Weights of a small GPT-style language model, trained from scratch on English Wikipedia: no biases in attention or MLP.
Each number is 128 + 24 x the weight over the matrix's rms, rounded and kept within 0 to 255. Layers, rows and columns count from 0.

# layer 5 MLP down (transposed), 1344x512, rms 0.211, rows 50-116, columns 192-223
[[107 126 115 150 140 120 145 120 109 158 138 108 173 107  77 121 124 113  97 129 185 148 123 139 103 146 141 136 109 126 116 106]
 [105 120 156 119  84 113 137 130  98 125 167 146  91  77 139 112  72 126 144  67 130 152 143 112 126  89 102 119 180 130 102 135]
 [132 132  87  99  82 145 168  91 164 144 139 121 128 145 184  78 137 152 147  95 165 127 121 128 186  95 114 118 101 113 107 181]
 [164 158 179 147 108 107 163 106 127 116 183 142 159 150 148 136 165 128 103 106  92 148 165 137 139 126 158 131 131 124 128 145]
 [136  99 144 150 129  99 156  82 168 141 146 134  81 118 124 130  88 101 122 103 126 153 107 104 145 144 151 101 161 125 146 125]
 [129 107 142 149 117 114 112  97 162 126 148 143 145 130 150 145 127 122 171 151 120 114 128 115 153 126  82 123 112 114 125 130]
 [ 94 125 138 123 121 147 126 135 112 133 102 112 104 128 126  97  98  94 145 154 133 120 114  90 133 184 120 161 126 127 150 138]
 [109 140 105 125 110 151 123 117 131 175 114 131 148 106 150 136 137 134 165 110 122  55  94 161 135 108 116 166  87 123 141 153]
 [ 85 135 123 138 123 107 102 184 110 183 134 167 111  86 106 165 145 130 146 109 122 113 132 145 135 133 177 108 186 167 118  83]
 [166 129 121 146  82 161  82  68 106 147 139 109 102 153 142 120 114 145  96  83  99 109 120  99 109 132 176 132 102 136 123 158]
 [111 126 115 150  98 120  81 149 133 142 149 149 112 144 126 106 145 119  62 161  99 160  87 132 123  96 122 136 126 126 118 129]
 [101 138 164 123 177 154 145  78 131 169 123 152 122 129 122  77 126  91 141  97 148 179 106 117 126 139 126 146 106 130  90 149]
 [111 126 148 141 135 113 113 118 121 133 105 103 145 143 101 102  99  95 136  76 127 113 126 120 113 121 117 140  71 114 163 136]
 [121 138 199 108 101 142 117 126 134  91  67  98 158 105 136 181 102 158 143 101  89 119 121  76 151 130 164  94  96 125 100 100]
 [ 90 155  93 104 146 140 145 110 153 142 174 109 125 121 129 161 179  63 144  92 141 138 116 127 103 146 140 124 102 142 137 117]
 [123 156 126 103 117 153 164 134 132 108 125 138 140 126 144 122 143 147 146 155 124 129 126 114 137 111 105 116 117 125 114 181]
 [135  79 127  90 112 156 102 156  97 108  34 145 120 115 102 139 119 129  81 116 109 136 199 106 104 161 149 135 181 155 122 111]
 [140 111  83 122 138 201 150 138 119 154 102 138  69 118  67  60 168 126 164 153 102 114 145 108  99 149  97 119 167 123  84 113]
 [115 124 137 169 113 125 113 111 105  95  84 142 150  82  69 127 132 118 130 152 151  91 106 131  77 140 153  98 124 131  92 139]
 [133 116 150 120  62 148 195 110 148 104 175 139 109 163 105 149 138 144 134 128 106 167 110 148 130 101 161 137 135 120 148 167]
 [156 139  85 174  69 172 152 141 138 156 165 119 152 111 124 170 126 196  96  93 163 105  99 142 141 134  73 119  90 120 144 111]
 [114 136 122 157 151 136 159 156 155 149 129 109 153 175 133 107 142 145  99 140 110 161  95 139 167 119 137 125 149 139 109 102]
 [115 166 121  97 138 149 104 143 121 110 118 135 125 131 149 113 105 159 139 101 130 108 159 104 105 112 112 101 153 138 165 110]
 [142 142 104 103 119 132 133 123 131 118 126 125 142 126 112 137 147 117  96 127 135 129 170 114 125 121 155 116 133 202 118 115]
 [133 126 120 148 152 117 103 129 138 160 181 166 160 120 136 143 103 132 136 119 129 141 145 144 131 122 115 142 101 130 135 122]
 [124 115 113 153  93 104 146 101 154 120 100 128 105  97 110 145 102  96  85 118 151 148 164 125 148  68 181 182 115 137  98 113]
 [119 146  99 119 140 161 160 138 140 132 136 125 127 107 154 160 126 131 123  85 107  77  94 103 128 137 155 122 107 110 120 119]
 [142 118 115 119 137 146 107 157 144 132 103 198 102  93 124 173  94 127 161 146 148  83 142 142 172 126 129 120 150  97 134 110]
 [125 129 121 104 111 110 123 149 139 110  93 117 144 159 103 130 131  69 145 142 148 116 151 119 121 131 171 123  92 135  76 141]
 [149 129  90 127 114 134 130 123 111 120 113 117 143 137 136 141  54 127 115 123 156  91  95 135 145 149 103  71 163 122 153 113]
 [100 122 109 132 188 144 135 142 133 130 167 118 139 102  87 115 132 157 170 133 120 138 136 148 146  89 132 125 126 121 105 152]
 [156 139  78 149 132 132  74 156 120 154 121 106  98 130 120 138 119  97 103 155 139 170 127 125  92 153 149  84 130 153 134 131]
 [149  98 128 106 124 132 161  67 122  93 135 157 156 150 190  95 121 137 145  80 121  98 121 166 101 106 136 146 111 127  86 142]
 [121 114 150  63 139 112  96 169  81 126  99 164  83 127 128  90  88  94 121 144 123 141  77 170 124 142  86 141 123 126 145 126]
 [151  98 138 132 119 164 132 128 144 168 130 127 175 119 155 121 136 137 121 133 151 159 122 136 107 150 141 107 145 135  91 120]
 [125 136 110 171 138 133 129 117 156 152 133 107  92 116 100 169 106  83 117 133 128  82 123  97 158 165 110 130 123 147 187 115]
 [121 134 139  96 153 116 146 138 168 126 114 154 108 108 124 121 122 110 154 128 140 115 114 134 103 144 114 146 167 145 155 136]
 [117 103  98  84 128 148 133 123 104 157  97 122 135 156 131  84 119 133 160 124 123  93 124 131  83 122 143 178 136 164 135 173]
 [148 129 147 154 128 157 145 110 147 150 146 120  99 119 141  68 103 146  88 117 117 137 140 131 129  86 121 125 119 123 114 116]
 [110 137  97 127  74 136 179  95 130 114 154  99 148 132  93  95 130 120 104 144  81 139  94 127 124  97 138 153 148  87 135 138]
 [149 173 155 108 114 162 145 145 100 152 150 152  74 134 118 129 113 162 130 149 148 135 144 150 116 167 116 137 119 123 145 155]
 [125 113 131  95 130 131 146 135 104 155 165 125 131 110 164 113 126 169  84 142 109 126 158 109 156 130 130 160 149 140 120 156]
 [140 134 119 110 126 143 133  88 124 112 126 127 141 138 147 115 111 116 120 145 117 109 125 128 138 198  88 169 146 146 117 141]
 [142 164  94 124  95  95 121 125 142 142 118 144 129 125 153 177 136 155 138 142 126 138  89  76 166 129 148 114 166  95 176 164]
 [ 87 150 121 153 150 118 113 109 153 145 143 123 142 114 112 125 151 104  98 122 125 133 130 109 177 137 107 121  99 109  85 131]
 [120 123 106  65 105 122 146 102 152 177  91 146 128 118 121 152 106 111 108 129 148  78 174 138 145 125 155 110 132 154 119 118]
 [110 140 175 153 106  95 110 207 127 115 143 105  89 142 127 137 152 198 160 133 116  70 141 120 120 187 156 117 123 111  94 128]
 [116 182 124 123 120 102  98 133 145  90  84 112 148 174 130 155 136 115 114  99 119 167 132 118 129 144 156 133  86 150 161 123]
 [ 89 182 139 135 137 119 105 125 162 128 128 116 103 142 136 167 108 141 127 136 114 131 103 122 164 138 154 118 117 110 128 116]
 [140 134 150 100  98 135 123 108 134 139 118  93 100 122 152 122 158 126 181 144 122 113 143  97 152  75 138 146 123  66 117 143]
 [106 118 127 106 139 165 139 131  97 117 137 100 141 120  78  98 102 135 166 153 121  97 146 146 127 133 173 144 153 145 130  97]
 [125 112 122 132 131 127 116 104 152 104 113 155 146 138 147 101 168 101 111 154 155 111 105 166  99 110  68 128 101 113 121 135]
 [180 153 129 111 116 142  74 104 138 169 127 161 120 174 152  68 129 162 143 136  97 145 114 156 105 128 152 136 151 101 110 159]
 [102 132 149 113  83 130  75  95 133 182  96 109 116 130 152 105 138 115 115 110 109 114 140 140 135 143 152 103 111 107 116 156]
 [109 118 147 152 125 131 135 115 189 146 128 115 122 147 112 120 121  86 182 146 116 123 121 135 125 114  67 113 137 108 137 111]
 [117  78  85 164 113 132 125 128 113 110 193 112 113  95 153 123 131 106 150 143 129 126 133 124 113 119  74 126  94 109  87 146]
 [107 146 104 180 149  79 100 146 144 117 174 101  88 161 118 121 149 110 163 105 136 115 133 142 142 125 140 173  79  86 113 130]
 [137 125 132 158 117  85 130  84 137 124 142 132 138 127 112 139 122 130 143 148 109 146 154 145 155 104 137 173 122 159 126 144]
 [116 106 148 123 175 177 120 137 117 140 127 131 135 100  98 142 133 126 181 143 128 110 129 158 137 129 125  68 122 107 125 158]
 [128 105 125 119  85 142 158  95 153 136 108 128 144 146 143  61 143 122 153 129 115 140 145 106 145 117  78 111 149 128 103 193]
 [127 137 107 120 135 124 155 114 113 153 169  82  99 129 105 138 124 105 149 157  97 138 156 126 118 120 116 111 137 100 117 105]
 [126 165 168 127 169  92 101  97 118 151 126  90  56 145 145  98 102 114 128 132 130 100 115 150 112 103 128 182  69 113 158 126]
 [142 132 115 142 114 131 136 157 118 131 155 143 110 117 121  95 144 142  80  94 127 127 157 149 134 118 163  98 113 148 106 130]
 [117 100 143  92  94 142 142 114 164  85 155 125 118 132 118 144 104 139 113 122 124 118 142 121 125 128 137 134 125 109 133 148]
 [160 154  86 130 107 126 145 161 147  82 112 135 123 165 182 101 114 122  99 125 165 108 114 139 164 108 103 113 154 168 154 103]
 [125 116 121 124 134 127 149 134 108 141  89 134 118 118  99 140 116 168  92  86 149 169 132 126 107 116 171 121 150 139 128  72]
 [106 126 164 128 104 104 156 142 123 129 108 136 111 177 127 167 188 167 168 100 104 120  75 121 149 140 113 153 126 144  76 148]]
# layer 5 MLP gate, 1344x512, rms 0.286, rows 51-117, columns 192-223
[[161 134 100 122 161  95 136 115 120 101 161 140 114 117 124 126 118 112 101 104 122 106 123 141 113 107 129 114 176 146 146 149]
 [140 117 172 108 108 133 118 128 149  95 149 157 176 139 111  95 152  68 115 141 142 101 145 130 161 102 124 117 167  89 102 146]
 [133 133 115  96 121 128 146 145 175 100 124 124 116 133 140  54 114 119 133 149 138 133 110 150 131 141 133 138 102 107 163 180]
 [157 127  93  98 148  97 112  97 162  99 125 107 115 160 125  91 104 110 141 164 194 130  92  96 148 123 140 128 106 135 156 158]
 [121 163 136  91 103 143 113 116 123 160 153 103 104 152 156 129 141 117 165  75 141 132  99 161 111 121 130 103  98 137 157  97]
 [167 147  60 125 148 149 103 115 102 156 104 115 149 116 111  54 129  92 133 136 139  98 160 149 120 150 119 127 143  86 137  95]
 [153 170 147 159  85 147 133 140 118  83 184  84  95 119 144 142 151 106 111 123 118 135 121 155 113 120 136 107  93 180 167 138]
 [147 155 139 108 152  94 140 147 142 128 149 129 155 132  96 161 171 144 170 141 155 137 136 130  55 145 167 135 162 159  92 120]
 [ 96  64 115 137 148 126 129 176 172 153 141 147 107 112 148  90 148 117 142 122 149 101 122 106 136 149 110  90 175 140  76 137]
 [ 87 108  92  97 117 134 139 149 132 175 110 158 133 152 140 123 115 126 122 128 133 122 143 134 129 138 120 123 108 143 126 122]
 [115 125 135 119 142 166 153 123  78 121 125 141 104 142 182 145 122 122 146 131 111 158 141 117 103 149 165 135  98 122 128 122]
 [121 103 137 154 150 113 136 155 136 130 139 119 134 137 137 123 151 147 112 141 103 149 119  59  90 121 115 141 104 132 150 150]
 [142 167  99 118  64 137 183 139 135 153 102 121 118  91 108 127 147 120 149 154 138 150 142 148 154 112 129 182 108  95 132 164]
 [106 128 121 120 133 137 108 122 141 119 139 106  68 139 110 147 120 144 114 141 128 127 141 118 108 145  64 129 126 135 135 130]
 [143 152 150 137 117  72 119 132 166 125 148 128 124 116 126 142 125 144  93 147 110 122 117  82 116 112 114 146 154 109 114 122]
 [ 82 116 146 164 112 155 130 152 124 155 156 109  90 141 117  85 118 125 115 117 155 152  87  90 165 140 129 126  88 116 119 172]
 [130 117 146 118 124 104  88  80 140  97 161 160 133 116 132 159 110 139 130 149 138 154 146 101 138 128 162 133  78 123 138 110]
 [151 101 147 147 172 156 125 145 155  97 100  92 140 129 128 158 132 109 101 127 151 122  85 116 125  90 132 117 182 173 116 138]
 [140 104 153 116  78 168 129 107 120 120 123 136 157 150 131  98 121 138 127  93 156 149 113 125 142  75 130  90 100 157  80  63]
 [134 174 151 138 174 130 139 174 123 150 119 104 122 153 150 122 128 134 134 117 155 115 155 129 166  96 163  78  69 146 162 125]
 [179 115  78 131 149 143 158  94 140 123 143  97 131 117 114  96 102 105 118 144 136 156 123 166 151 126 122 135 157 171 109 119]
 [130 118 113 115 108 150  85 110 135 124 118  83 130 101 138 126 121 143 131 160 179  89 148  97 134  85 109 139 137 102 113 110]
 [133 140  97 146 119 159  93  94 115 124 138 128 132 112  93 139 141 121 142 115 127 112 170 144 131 117 132 101 139 112 113 110]
 [181 126 126 132 136 146 147 105 105  99 147  88 140 112 147 145 136 139 133 159 124 144 113 145 100 140 126 138 135 182 129 158]
 [144 112  81 138 112 151 161  62 129 157 134 102 109 148 195  85 157  94 149  92 152 153 176 132 124 113 142 155 142 118 107 102]
 [100 124 118 125 110 140 156 158  99 150 161 122 106 145 132 133  95 125 118 110 138 152 199 135 156 127 101 104 106 128 105 124]
 [110 140 116 137 134 131 120 141 113 131 142 113 150 130 128  86 100 128 116 158 150 103 117  96  99 115 139 115 150 120 166 130]
 [100 119 126  92  82  84 150 160 157 131 107 101 125 148 166 152 117  91 132 136 162 144 102 156 135 188 143 109 151 113 117 153]
 [144 139 147 112 169 112 129  87 119 157 106 162 101 153 105 173 121 149 146  93 106 142 134 148 114 175 111 157  90 122 124 109]
 [133 111 123 145 118 157 157 138 138  93 161 124 147  80 133 128 149 135 124 149 140 136 115 125  81 111 134  97 170 138 126 126]
 [ 96 122 124 113 167 126 131 114 165 110 116 119 141 111 112 119 110 137  87 129 154 119 122 133 145 100 139 155  99 111 114  99]
 [172 136 138 118 132 122 120  87 127 113 109 112 123 157 168 160 113 125 167 108 110 169  94 117 106 139 125 137 157 137 133 132]
 [132 151 136 122 112 125  95 126  62 118 110 147 132 114 149  97 106  95 132 151 186 141 124 175 115 131 123 127  86  97 166 115]
 [117 137 147 118 149 134 130 118 125 111 112 107 134 124 128 124 112 113 140 106 111 135 141 143  93  76  88 128 115 133 138 144]
 [153 130 151 131 148 142 128 136 131 109 133 126 130 133 173 118  79 109 112 117 117 146 117 148 109 120 131 176  87 123 120 114]
 [131 166 190 156 123 160 130 128 107 133  81 101 127 177 128 154 144 131 141 154  92 143 109 140  83 149 140 116 102 132 155  79]
 [125 160 132 153 169 128  89 114 150 119  93 131 120 124 111 168 110 115 137 163 126 174 155 131 139  98  82  81 136 144 124 149]
 [117  81  88  94 151  84 109 145 139 128 139 138 126 117  71 173  93  91 155  71 148 159  86 124 127 158 153 160 129  85 140  96]
 [ 93 110  97 110 145 132 176 176 110 124 136 132 121 169 144 138 113 143 155 143 117 118 166 105 121 123 126  98 104 107 170 133]
 [125 114  94 120 150 106  91 158 161  94 113 134 131 139 158 123 125 116 135 122 177 130 146 124 149 124 146 143 135 120 113  93]
 [140 131 101 136 118 145  94 146 159 138 115 149  90 159 158 155  87  93 166  95 108 109  94 104  75 125 117 143 135 133 102 156]
 [184 130 122 121 126 132 146 115 115 156 116 136 149  87  81 135 127 138 101 102 122  83 141 131 142 194 114 151 133 130 143 124]
 [ 84 140 152 126 114 147 127 116  87 122 134 143 120 139 117 140  97 134 159 120 144 156  90  93 147 148 141 117 107  92 121 119]
 [123 124 170 101 155 147 149 131  74 152 141 144 119 134 123 170 132 140 118 120 114 107  89  78 129  96 143 101 127  95 126 152]
 [134 130 108 171 135 163 120 159 125 166 138 135  98 122  86 117 105 171 113  82 128 116 115 113  93 168 128 157 107 164 131 111]
 [122 118 132 151 124 134 159 137  97  87  82 119 141  97 142 178 147 125 128 104 125 117 143 148 121 144 115 130 139 162 146  99]
 [120 106 145 157 143 136 168 125 114 144 138 141 121 106 181 169 195 101  74  87 132 154 154 121 145 137 132 124 132  98 115 127]
 [127  96 149 188 115 104 127 134 129 138 128  96 198 147 123 114 136 139 143 134 114 151 132 122 133 127 142 120 107 116 133  85]
 [ 83  81 145 150 162 145  85 115 123 145 120 136 156 127 114  75 126  89 130 126 126 134 153 127 154 115 138 172 109 139 132 164]
 [118  86 156 144 136 108  87 119 128  99 107 133 119 151  93 148  93  77 106 125 116 112 143  98 146 122 156 161 138 136 140 123]
 [106 105 118 127 126 153 167 145 118 134 132 104 133  77 101  71  96 150 160  81 146 127 146 102 112 131 132 195 174 152 121 111]
 [134 111 134 125  79 152 110 145 135 130 107 123 153 178 148  44 144 138 112 123 113 127 120  91 131  79 156 129  87 140 113 117]
 [135 122 139 136 169 119 112 171  99 121 177 100 150 115 112 129 109 107 149  93 146 131 155 128 137 106  70  99 138 129 127 102]
 [164 148 108  90 105 111 120 116  87 104 106 101 126 122 114 134 133 171 118 118 122 121 167 139 130 139 115 152  96 138 152  83]
 [131 150 106 123 130 112 151 120 139 154 109 126 145 128 130 110  94 139 125 111 160 142 117 100 140 151 152 101 131  88 139 119]
 [117 117 115 111 120 112 152  94 124 128 131 108 133 172 180 111 177 128 107 140 117 106 116 156 110 138 136 150 117 163 123 112]
 [150 155 159 138 112 128 117 127 100 152 153 130 110 143 111 126 151 124 161 100 143 125 126 135 129 102 167 115 102 136 105 124]
 [149 145 124 150 117 136 108 114 115 112 157  92 118 126 130 154  50 130 112 116 164 119 149 150 168 168  84  89 139  84 157 104]
 [162 146 140 161 124 176 145 127 129 120 127 147 139 144 102 133 119 137 114 129 132  90 124  76 136 115 142 107 157 128 126 134]
 [124 107 165 147 161 131 102 139 109 131 136 127  99 102 131 143 136 105 126 142 151 103 151 103 102 115 101 113 112  94  86 111]
 [103 122 127 134 175 158 127 122 137 177 154  99 104 119 141 139 120 140 100 111 137 127 112 145 136 154 127  91 140 106 101 142]
 [161 150  96 130 126 159 110 154 129 146 149 120  96 153 137 123 105 134 108  95 172  80 118 128 131 128 115 128 117  65 123 135]
 [105 140 127  92 133 121 160 131 128  99 101 115 157  98 131 127 193 122  82 123 163 136 163 137 107 121 155 156 133  94 115 110]
 [154 140 125  80  95  97 160 109 124 142 138 100 117 108 136 121 130 140 182 116 132  80 129  95 127 105 115 106 119 155 132 110]
 [102 131 163  98 117 112  91 124 146 160 150 124 129 115 162 123 130 103 138 101 135 113 108 136 117  84 152 147  96 104 154 183]
 [120 154 144 127 124 128 120 121 119 126  88 143 164 140 113  96 137  83 146 120 170 116 171 129 128 121 128 125 135 152 109 131]
 [136 139 168 141 128 162 147 126 155 127 124  92 137 116 144 160 187 150 147 113 131 105 149 104 154 127 108 119 177  91 158 108]]
# layer 5 MLP up, 1344x512, rms 0.301, rows 51-116, columns 192-223
[[174  88 115  69 134 141 131 137 165 141 134 122 102 141 144 136 150 123 126 105 139 145  81 121 137 142 150 176 123 111 138 129]
 [131  96  72 128 145 144 127 171 132 132 121 140  80 121 111 120 109 129 119 147 140 130 114 123 144 153 149 149 101 106 115 108]
 [105 102 106 149 143 103 114 133  83 136  93 123 117 167 137 149 146 154 142 143  87 122 146 157 137 120 147 132 108 115 155 140]
 [104 104 136 123 131  94  99 186 194  84 146 143 157 104 140 115 157 118  85 123 145 145 178 135 118 110 116 131 109 109 169 107]
 [159 104 127  81 129 148 138 204 156 113 117  95 138 123  97 159 126  79 160 117 126 129  80 139 118 118 136 184 160 108 109  95]
 [164 126 126 122 142 166 140  82  91 121 100  89 114  82 116 132 138 138 120 174 137  89 182 142 161 150 193  92 116 125 118 128]
 [151 103 170 120 106 112 130 129 116 170 120 115 111 156 193 128 116 104  84 142  96 129 134 141 124 120 106 124 154 143 136 117]
 [114 106 133  90 104 105 111 131 137 143 109 143 150 107 149 130 136 165 168 144 123 113 131 111 127  96 116 117 127 107 155 133]
 [152 104 113 135 125 138  74 114 124 128 155 128 106 143 161 113 119 120 117  90 102 107  94 162 108 121 128 108 103 129  87 108]
 [103 137 126 136 145 159 149 104 110 153  94 145 145 149 172 146 109 131 114 141 133 128 121  95 101 154 155 123 112 161  92 116]
 [134 131 132 141 146 152 126 136  58 115 126 106 126 139 138 122 122 144 119  97 108 103  79 153 153 100 107 158 151 104 120 152]
 [143 157  95 157 112 176 186 182 112 139 139  98 109 131 100 162 126 139 118 116 114 159  88 134 170  89 140 154 135 123 130 136]
 [131 116 133 156 132 128 152 173 106 136 103 120 121 135 138 110 106 123 165 140 154 216 120 105 151 144 123 175 136 171 140  87]
 [139 114 109 138 136 152 138 161 107 151 102  85 152 142 141 139 131 128 143 124 164 112 100 135 106 143 136 113  88 158 113 168]
 [139 159 141 131 121  99 138 181 160 117 113 178 142 122 127 111 162 106 124 114 119 127 136  93 143  96 102 111  99 126 151 120]
 [126 138 146 145 116 131 147  68 175 153  84 168  93  95 128 141  74 142 137 141 123  96 110 129  88 103 165 143 133 147 130  85]
 [ 92 131 135 132 113 155 140 118 116 151 119  68 158 116  79 122 104 125 106 151 108  94  97 123 125 116 122 127 190 141 131 154]
 [153  90  92 119 125  97 142 120 108 136 130 151 124 123 137 166 130 111  99 168 179 132 145  85 105 178 148 138 133 172 136  91]
 [132 119 123  71 120 109 110 138 174 150 155  98 124 142 131 118 145 136  93  88 123 149  95 110 120 120 129 102 122 175 123  98]
 [141 145 145 152 165  81 127  99 150 164 109 131 131 120 135  96 142  93  83 154 135 134 108 162 125 138 108 129 116 102 137 128]
 [ 79 108 140 131  42 163 136  91 119  88 125 126  91 128 137 128 149 127 121 142 168  91 132 107  97 105 130 130 127 145 136 168]
 [120 134  94 116 119 113 132 137 138  78 105 104 146 140 140 126  84  89 151  77 144 177 151 122 128 106 104 129 148 114  82 127]
 [160 119 121 127 108 148 152  82 103 129 106 128 142 133 112 119 133 157 124 152 117 133 167 139 131 121 133 124 120 163 166 154]
 [ 98 105 162 132 145 105 156 120 122  88 131 146 112 135 152 113 127 148 105 164 167  93 134 135  92 130 174 119 136 123 142 129]
 [127  75 116 133 138 129 132 136  99 122 124 132 122 101 157 157 127 137 133 154 127 144 141 137 133  69 188 108 144 126 131  79]
 [174 170 114 105 117 112 121 124 116  96 121 156 121 121 145  61 122 159 150 122 102 100 113 106 149 120  82 126  95 113 124 116]
 [126 157  71 144 201 106 143 118  96 179 146 153 108 125 158 126 103 121 104 105 116 162  72 141 145 156  78 159 100 122  88 161]
 [ 87 133 109  87 121 145 118 160 104 137 150 102 128  99 116 151 125  96 136  97 105 162 129 118 151 157 128 102 154  88 111 134]
 [170 153 139 122  88 158 120 163 123 134 114 157 156 166 116 121 135 135 132 118 138 145 133  89 121 102 114 118 133 104 142 179]
 [142 142 131 121 148 143 132 110 140 107 114  88 152 103 144 118 139 155 107 156  84 130 113 101 119  85  92 148 130 121 158  86]
 [162 201 153 112 121 149 117 129 105 121 158 111 119  90 143 135 100 152 119  85 160  85 169 187 120 121 125 131 120 112 116 139]
 [148  93 114 139 101 162 149 126 143  91 121 134 127 138 136 105 123 128 144 114 123 159 114 163 164  74 137 129 167  87  78 140]
 [134 156 101 153 157  99 103 144 121 140 124 132 168 144 128 137 125 133 125 139 146 130 190 149 116 139 123 111 164 138 140 144]
 [138 121  72 142 111 134  95  83 128 133  97  97 125  82 122 158  95 117 101  92 105 115 140 136 127 152  89 141  91 128  81 171]
 [143 133 101 118 110  80 132 137 146 140 154 117 108 104 123 154 143 108 133 155 131 150 148 132 147 116 101 112 168 130 132 126]
 [151 129 148 117 114 140  96 103 108 115 119 175 163 115 154 124 149 122  90  99 122 155 128 112 117 138 147 104  94  82 105 149]
 [ 72 102 154 101 124 153 173 161 162 151 152 145 115 153 160 123 109 147 152 138 113 133 100 198 100 150  69  84 134 141 153 107]
 [204 132 120 106 153 147 163 117 157 190 158 138 132 145 139 109 154 134 100 126 129 156 133  87 105 101  81 133 138 138 124 152]
 [165 142 118 160 128 145 166 157 117 117 138 125 130 174 133 126 139 126 127 135 139 136 120 127 127 143 149 123 137 123 107  95]
 [158 153 178 129 141  89 151 154 143 144 116 110 110 103 162  93 125 128 139 116  97 109 138 127 128 141 128 114 125 138 113 143]
 [100 125 101  91 111 106  89 175 127  94 107 133 175  99 128  92 156  66 112 112 116 118 176 155 145  95 116 123 116 145 119 129]
 [135 146 163 133 147  81 112  94 116 115 129 169 129 131 117 110 147 169 136 111 114 134 155 108 171 152 141 150 160 122 105 125]
 [117 151 122 104 164  88 139  83 137 115 123 140 143 122 158  92 119 121 164 108 154 136  84 130 135 129 115 125 124 120 130 115]
 [112  82 127 161 145 102 120 128 143 140 133 110 126 153 100 128 123 157 112  84 122 180 159 174 129 152 115 158 116 144 113 152]
 [123 105  96  62 144 147 137 111 125 112 119 117 125 132 174 134  98 127 147 174 152 119 111 100 154 144 142 133 122 125 132 122]
 [133  81 111 170 118 109 109 150 102 127 144 151  90 141  93  88 130 186 136 150  94 133  93 132 132 147  91 147 138 123 161 185]
 [102 177 115 115 109 120 151 110 102 119 129 184  66 140  99 119 153 137 153 153 151 102 151 129 131 137 153 114 133 128 150 114]
 [137  97  77  82  95 121 120 149 107 162 124 145 142 110 143 132 123 103 144 188 104 164 151 158 163 103 121  81 126 170 117 130]
 [125 159 128 118 111 203 184  92 142 127 128 116 135 101 116 132 127 108 153 147  99 124 132 178 137 167 123 119 176 144 141 161]
 [150 159 142  82 109 151 130 106 130 152 106 132 151 163 105 182 148  87 166 179 118 166 125 116 129 163 156 129 140 138 142 123]
 [125 155  90 143 165 159 160 111 134 130 157 114 160 133 138  82 150 115 139 149 165 101 125 173 110 145 112 187 135 147 112 106]
 [131 153 146 159 157 115  78 142 141 157 121  99 125  65 108  97 166 121 161 134 125 163  95 152 147  87 157 138 165 114 110 144]
 [178 123 133 139  49  92 134 104 198 136 116 121 126 147 106 144 165 113 101 144 105 127  97 116 147 166 110 148 185 156 120 101]
 [149 110 160  99 121  93 167 126 108  91 142  92 178 146 113 109 114 138 134 109 126 125 120 124  78 105 136 110 122 128 104 133]
 [135 156 120  90 102  92 110 168  84 139 167 138 126 113 156 140  97 127 107 106 142  99 142  83 116 116 121 116 129 163 144 194]
 [128 148 146  92 147 115 155 113 121 149 132 133 152 156 166 141  91 138  86  81 149 191 145  85 131 131 110 128 139 142 116 100]
 [127 110 133  90 122 114 122 153  90  99  98  81 161  98 110 109 143 112 134 149 110 134 149 138 142 132 125 107 120 122 115 148]
 [127 101 128 157 110 126  97 148  76 140 113 140 143  75 105 113 129 124 165 122  86 114  82  97 114 131  46 161  92 135 108 175]
 [127  90 122 130 144 104  84 154 138 147 139 139 160 122 139 106 116 154 143 141 160 138 150 109 128 146 128 117 131 136 121 129]
 [149 126 126 141 152 136 136 123 103 153 124 145 105 176 125 132  92 128 179  93 146 120  63  96 137 132  95 155 113 125 194 144]
 [125 134 109 119  84  76 103  85 145 150 113 178 142 150 107 156 104 117 104  74 138 143 149 106 126 108 116 138 129 127 123 110]
 [162 155 138  98 130 110 130 184  97  98 148 105 128 132  59 110 135 147 134 151 114 121  98 150 110 127 101 132 144 119 135 121]
 [140 130 117 105 136 105 110 110 144  96 126 105 153 113 139 115 151 158 124  91  83 143 136 166 128 107 152 122 149 129 140 143]
 [130 148 141 105 128 138 156 141 114 112 104 119 118 163 124 152 102 154 113 113 133 139 128 109 107 145 138 124 111  85 132 124]
 [118 124 140 136  93 119 147 104 135 124 130 114 115 134 117 140  75 115 109 137  82 111 113 137 116 146 130 140 127 108 134 157]
 [146  96  81 108 122 108 154 103 101 134 165 127 105 115 129 108 131 165 113 111 128 154 128 120  93 108 126 141 139 164 105 115]]